Part of a small language model's weights.
Size: 9 layers, width 64, 2 heads of 32, MLP 320 GeGLU, vocabulary 4096, 0.964M parameters.
Architecture: RMSNorm before each block, rotary positions, no biases in attention or MLP, tied embeddings.
Training: a variant of Muon for these matrices, 126M tokens.
Each number is 50 + 15 x the weight over its row's rms, rounded and kept within 0 to 99. Layers, rows and columns count from 0. The size before them is the row's rms in percent of the matrix's.

# layer 3 MLP gate, 320x64, rms 0.245, rows 159-175, columns 0-63
116:38 56 58 45 54 58 47 50 34 53 41 13 54 28 42 30 53 49 40 57 49 62 76 59 63 27 43 73 70 27 38 55 39 45 74 34 49 62 36 55 27 56 74 71 38 72 30 34 63 26 43 44 43 43 56 38 52 70 51 53 32 86 44 26
082:23 39 59 21 43 40 37 58 40 20 44 62 30 34 35 42 36 52 77 51 31 47 61 45 37 65 52 46 33 76 43 42 23 49 31 58 60 47 35 48 53 32 47 13 62 35 49 39 66 29 46 37 79 43 55 44 48 67 37 31 35 28 42 60
088:58 53 42 36 41 47 49 44 52 30 50 34 89 37 31 46 65 62 72 35 72 68 42 67 52 53 40 51 38 74 58 40 41 26 63 55 32 65 48 62 29 35 63 59 39 36 43 42 40 58 41 46 57 35 74 70 64 22 58 36 39 17 34 20
093:57 41 51 47 78 61 88 26 38 53 62 65 61 31 77 48 47 44 23 36 66 77 53 61 49 39 52 49 40 54 27 52 60 63 56 51 41 62 68 47 13 43 62 49 68 35 62 39 63 94 48 38 46 63 58 53 71 34 40 46 56 47 58 41
115:50 41 63 82 43 45 49 23 62 42 34 44 54 59 33 41 57 67 30 68 36 59 64 30 53 79 25 54 40 82 53 77 73 57 44 42 57 41 72 44 53 29 31 46 35 46 65 73 36 43 76 32 46 56 18 55 44 59 54 47 56 35 53 59
102:63 71 64 65 50 35 33 59 47 42 62 75 85 57 48 38 24 53 35 78 70 52 48 43 36 53 46 34 39 44 36 43 57 52 46 58 22 54 39 70 50 68 60 72 40 46 33 74 45 37 72 85 38 71 69 71 70 66 42 53 54 63 46 48
099:55 38 62 55 62 45 71 45 14 51 56 60 39 14 35 53 33 46 26 50 67 45 62 56 45 49 33 61 53 48 54 42 42 66 26 38 41 60 50 45 44 32 55 36 43 50 55 52 45 49 78 65 67 86 70 48 14 42 75 67 18 54 64 41
074:61 87 35 54 48 52 36 48 61 61 41 43 50 42 37 37 50 44 35 93 69 43 48 39 57 76 57 66 44 49 52 57 75 51 44 62 41 44 48 23 42 70 75 54 37 67 65 61 57 35 78 29 75 55 69 58 29 59 51 66 49 78 62 44
079:53 43 56 62 47 52 46 56 62 51 46 51 33 76 54 55 29 62 23 60 45 71 59 41 66 49 58 82 92 30 25 36 52 45 52 49 36 65 52 32 43 64 66 60 45 55 68 51 42 49 51 18 68 47 19 45 66 53 70 14 46 33 50 45
106:23 46 55 52 47 52 34 41 49 45 61 52 52 70 48 43 56 53 34 56 58 89 55 69 47 28 21 76 57 33 40 39 55 29 35 61 53 54 39 27 45 60 56 59 44 55 60 43 15 19 58 81 41 58 33 33 44 42 44 28 51 73 70 66
106:43 73 39 57 41 70 42 50 38 34 43 65 50 55 62 53 59 86 36 66 67 51 15 40 65 41 40 27 63 62 75 59 69 52 53 43 52 38 32 83 60 44 34 80 31 67 52 37 58 46 53 48 66 56 61 28 65 20 57 63 53 29 45 46
108:55 58 38 53 38 23 42 33 33 44 38 39 42 65 74 73 35 67 11 31 44 58 67 64 20 47 46 56 11 67 51 38 34 68 38 70 50 35 51 49 63 34 55 52 56 41 69 54 38 57 56 53 74 45 53 59 49 77 20 54 45 47 54 43
101:46 51 71 30 46 56 48 74 72 47 16 71 26 55 67 41 36 41 42 74 30 40 63 66 45 35 66 51 44 62 42 61 54 42 88 52 37 34 39 49 55 60 22 55 22 46 31 48 53 40 46 60 23 38 36 71 65 65 66 52 29 44 42 48
104:56 50 52 49 72 37 50 63 61 56 07 45 49 76 38 23 36 64 52 34 77 63 68 54 29 39 66 60 52 47 49 60 48 66 33 36 37 49 66 53 57 27 26 63 28 71 57 53 57 25 38 44 57 65 43 53 61 49 46 87 36 66 29 52
100:62 42 57 68 61 45 73 65 50 78 44 30 32 58 35 64 41 79 59 66 47 58 46 69 54 50 47 61 66 66 70 51 21 54 44 58 40 34 42 38 67 74 37 49 53 44 68 36 56 58 44 24 57 44 24 43 20 72 72 56 12 62 48 49
109:78 43 49 63 28 51 41 51 66 51 53 31 56 36 44 59 70 45 26 54 27 34 55 59 66 61 44 46 64 34 53 72 35 74 51 66 31 27 56 50 64 51 35 08 38 55 53 65 28 65 45 52 57 42 51 12 50 66 67 77 64 52 51 68
102:53 48 62 76 20 26 61 52 41 09 44 49 41 41 74 47 72 54 40 43 64 31 37 44 44 67 46 46 64 72 47 43 64 51 53 74 50 36 44 63 49 23 61 50 48 49 74 00 56 74 62 38 47 37 42 46 56 40 60 65 49 51 47 63
# layer 3 MLP up, 320x64, rms 0.228, rows 159-175, columns 0-63
090:33 69 44 46 63 60 63 38 28 60 48 43 56 54 37 49 51 37 80 50 30 71 46 74 45 54 21 34 37 71 45 66 30 47 48 39 77 47 16 49 50 43 79 60 26 57 70 52 75 45 62 64 59 45 70 39 46 60 26 44 51 33 45 23
087:27 44 56 52 25 45 41 24 44 41 86 38 41 70 79 63 43 73 67 47 58 47 47 66 54 23 46 23 66 65 37 39 70 80 51 60 20 48 64 60 62 34 64 28 44 36 38 35 60 48 31 51 49 59 53 54 45 40 26 45 54 55 48 62
088:49 81 74 46 75 40 69 52 50 32 57 71 45 71 43 29 62 35 68 57 60 37 38 49 45 34 41 68 30 25 48 32 50 44 24 13 65 49 50 51 33 37 65 56 50 32 35 56 65 41 54 48 53 41 27 76 33 27 67 59 55 30 42 56
098:45 56 53 52 49 18 56 49 50 40 35 35 46 23 63 33 49 53 73 60 48 50 45 55 33 48 45 63 48 59 75 55 47 50 76 21 78 26 54 76 59 15 30 38 35 39 67 50 60 60 46 44 72 41 10 56 59 46 46 66 32 59 64 56
111:60 69 35 31 36 56 68 31 55 45 28 55 39 35 49 42 46 60 62 38 53 34 47 77 59 21 21 16 38 50 28 24 29 72 63 35 67 19 28 40 47 57 43 60 39 34 42 53 55 54 55 44 67 41 46 49 61 39 79 46 48 59 35 62
091:35 49 42 58 45 72 49 44 36 34 40 48 56 31 43 07 73 53 54 57 31 84 65 46 65 39 35 43 55 37 54 72 77 48 37 15 60 41 66 71 48 29 55 47 36 53 66 72 44 51 42 71 46 26 18 57 44 61 59 57 53 48 57 48
113:37 60 29 35 37 46 78 57 42 37 41 29 43 19 61 27 35 54 31 56 51 42 64 50 42 49 64 56 39 49 69 51 65 50 43 61 66 52 81 55 70 56 57 25 45 38 55 51 16 53 59 34 74 71 56 39 35 53 75 25 40 66 80 50
083:60 40 09 76 55 30 58 51 47 38 68 39 46 50 55 27 62 67 50 66 42 65 72 56 51 19 68 58 75 54 74 47 56 56 55 54 46 54 58 61 70 35 65 19 40 57 50 61 46 61 74 36 45 70 62 51 52 42 66 67 42 65 85 40
091:38 46 40 22 44 68 47 62 43 61 42 40 40 62 42 59 49 50 36 72 66 60 49 55 37 21 40 39 43 78 54 15 37 75 62 43 53 59 68 44 44 43 59 47 32 73 32 47 50 54 24 53 49 19 43 52 66 66 26 54 58 28 26 17
101:55 60 65 18 61 64 46 45 45 50 56 58 32 57 69 91 31 76 73 51 65 66 61 26 56 42 26 35 52 89 23 43 46 64 36 59 31 66 63 40 41 55 48 48 47 37 31 61 29 80 48 51 47 54 37 44 35 54 52 46 45 45 38 45
107:60 25 27 43 57 72 43 59 60 74 59 51 23 57 53 75 78 40 66 73 67 43 44 49 51 62 58 61 35 16 27 40 33 69 43 54 40 52 38 40 46 55 64 19 63 39 60 48 44 65 62 57 20 52 76 64 73 43 40 54 37 53 58 40
112:58 71 55 49 52 28 55 66 51 63 51 52 26 35 73 69 61 44 53 56 51 63 53 45 85 48 30 48 78 81 76 23 67 54 62 66 59 40 65 41 53 54 76 37 25 45 43 57 70 56 80 73 46 35 49 72 45 44 41 56 41 39 60 38
098:38 70 32 71 71 70 53 63 32 43 60 69 83 45 29 50 40 31 27 22 32 67 58 69 63 37 50 49 60 53 58 32 62 39 47 51 36 61 59 61 59 45 19 58 61 56 59 67 52 22 22 50 82 38 37 38 51 47 55 64 55 43 59 63
090:51 62 58 51 86 56 61 65 81 76 20 49 49 69 51 40 38 61 42 29 71 43 53 60 27 54 77 50 45 38 49 34 56 54 34 53 55 70 36 57 56 45 19 50 45 39 69 72 56 23 46 53 72 66 38 61 70 44 48 74 26 57 50 48
085:45 17 53 23 49 63 42 72 75 37 65 70 44 48 50 61 58 55 37 26 62 40 61 65 46 47 60 51 36 44 48 46 57 50 62 30 59 69 67 52 64 41 54 66 56 88 64 37 51 53 48 32 62 40 52 69 86 64 48 53 95 50 39 63
098:45 68 47 41 49 70 52 67 34 63 40 56 49 59 40 34 66 37 42 75 45 73 35 43 62 25 70 34 62 71 43 62 51 80 31 21 47 41 57 57 33 81 69 50 52 22 54 55 48 58 55 65 46 31 61 49 40 58 63 64 71 70 70 21
107:43 79 57 48 47 38 23 56 25 74 27 66 81 43 55 45 51 70 45 12 54 55 34 50 30 45 58 60 55 72 53 42 57 45 57 54 47 55 64 46 51 68 62 75 56 64 64 47 57 57 66 68 84 41 41 59 49 54 25 77 62 51 45 25
# layer 3 MLP down (transposed), 320x64, rms 0.129, rows 159-175, columns 0-63
111:47 49 50 44 44 43 55 33 33 56 46 44 61 27 56 68 48 82 28 41 42 73 44 68 76 52 51 73 54 51 29 56 46 25 43 45 63 57 21 51 38 42 50 53 31 32 37 40 36 38 51 55 29 76 49 38 46 69 94 60 43 75 74 56
084:70 66 45 78 63 48 28 27 67 85 62 44 28 45 66 56 73 70 60 51 38 57 52 49 40 56 60 54 46 60 31 23 77 81 40 67 47 50 58 54 54 48 66 70 54 61 61 74 22 50 50 52 45 77 38 42 49 53 59 51 78 43 36 45
091:67 60 46 31 32 77 44 29 64 68 60 51 58 35 54 59 58 65 61 37 65 46 45 61 49 62 54 91 53 29 81 48 32 32 55 61 29 70 71 79 40 28 65 58 54 58 25 33 51 38 52 56 28 39 63 46 63 35 64 62 56 37 40 60
088:38 36 76 63 53 39 64 60 41 57 34 42 47 34 98 57 53 54 66 46 70 59 71 41 57 43 47 49 45 53 26 23 56 67 48 20 56 65 75 47 59 31 50 50 47 64 55 40 54 92 39 48 65 76 31 76 53 49 52 39 60 54 53 49
107:33 26 66 26 42 59 78 51 40 22 35 38 39 57 38 36 54 61 61 52 67 47 42 70 46 69 60 01 50 42 32 40 60 60 40 46 40 21 33 44 50 46 71 39 42 63 41 50 56 29 62 40 51 45 56 36 20 42 60 44 76 37 56 63
099:54 68 37 61 58 26 43 66 59 62 68 64 54 42 37 66 36 77 31 45 70 52 35 33 44 51 41 47 28 88 67 49 57 70 43 78 62 68 28 38 65 69 62 72 41 46 26 40 29 49 67 36 45 73 69 36 46 65 54 60 55 58 43 46
102:57 58 28 41 61 53 59 19 34 70 50 47 48 15 56 45 62 56 47 55 56 47 44 40 63 64 66 42 66 36 84 67 47 21 57 75 60 37 59 71 37 66 46 21 35 52 67 60 40 31 50 32 55 42 48 30 27 43 74 52 61 78 55 54
078:64 44 69 39 59 71 62 54 37 77 64 55 58 65 73 83 60 47 54 40 63 43 35 25 57 77 41 72 62 47 46 76 35 60 42 50 39 48 53 34 42 48 61 51 41 55 36 62 56 26 29 56 54 63 51 57 30 80 40 34 39 30 83 72
086:83 49 39 49 31 22 55 41 49 47 49 31 47 47 36 50 55 55 42 36 29 62 47 48 63 62 55 77 68 30 67 62 54 38 33 72 44 48 23 53 54 54 20 38 55 21 76 42 44 77 51 57 51 71 75 83 43 51 51 55 43 23 45 52
096:59 56 55 63 49 60 45 21 29 46 47 38 69 08 63 32 48 61 42 36 39 43 48 43 68 38 70 46 47 35 68 38 27 47 63 58 62 40 56 66 53 50 30 45 37 25 81 65 43 52 69 28 40 42 40 78 81 36 45 61 56 65 68 53
103:37 48 69 51 52 34 64 42 36 48 48 57 85 49 47 57 37 39 61 14 35 58 43 85 56 36 43 54 46 19 49 30 38 50 60 49 69 55 36 51 57 33 70 44 48 46 49 42 60 81 47 58 79 31 27 33 23 73 65 36 49 61 48 58
116:55 35 23 40 43 42 57 47 45 57 43 45 76 43 30 55 45 73 38 61 42 79 41 69 18 68 60 38 59 40 16 47 65 47 55 53 57 47 46 34 51 71 94 53 37 76 38 67 50 52 57 50 22 59 47 45 60 26 36 38 34 48 37 48
101:31 43 52 24 58 47 45 69 78 47 24 66 22 52 51 42 32 40 45 65 47 27 59 44 44 51 46 42 42 61 59 75 48 71 89 46 58 27 43 52 60 49 62 42 39 35 24 47 51 54 63 75 34 46 59 27 40 79 57 63 24 35 66 49
109:51 50 16 35 46 28 50 59 28 47 76 64 14 48 63 38 69 59 44 82 29 62 51 37 57 35 70 46 63 67 44 56 42 29 85 29 49 51 77 61 46 50 60 57 47 65 57 63 51 50 45 54 45 49 47 62 40 37 36 22 37 51 53 24
090:47 77 50 63 46 38 64 30 26 59 42 40 59 47 58 46 23 23 40 73 28 66 48 54 27 40 53 61 49 78 34 47 66 56 42 72 63 50 26 42 55 65 51 37 35 30 40 51 61 79 49 40 42 54 68 55 49 14 32 58 35 22 44 41
096:60 62 27 48 54 65 25 40 60 25 69 52 47 30 32 25 61 57 23 40 51 43 45 60 50 66 60 53 80 42 52 20 46 50 40 62 44 46 49 75 67 42 64 42 06 47 44 67 57 44 32 38 39 44 61 43 57 47 77 36 83 47 52 61
100:71 67 64 77 44 48 52 81 79 51 31 47 52 29 64 63 63 65 61 47 64 19 51 63 62 61 83 29 47 53 22 51 30 43 39 43 44 58 36 46 63 65 25 43 69 33 56 38 31 46 54 45 50 56 50 57 64 44 71 43 82 50 59 61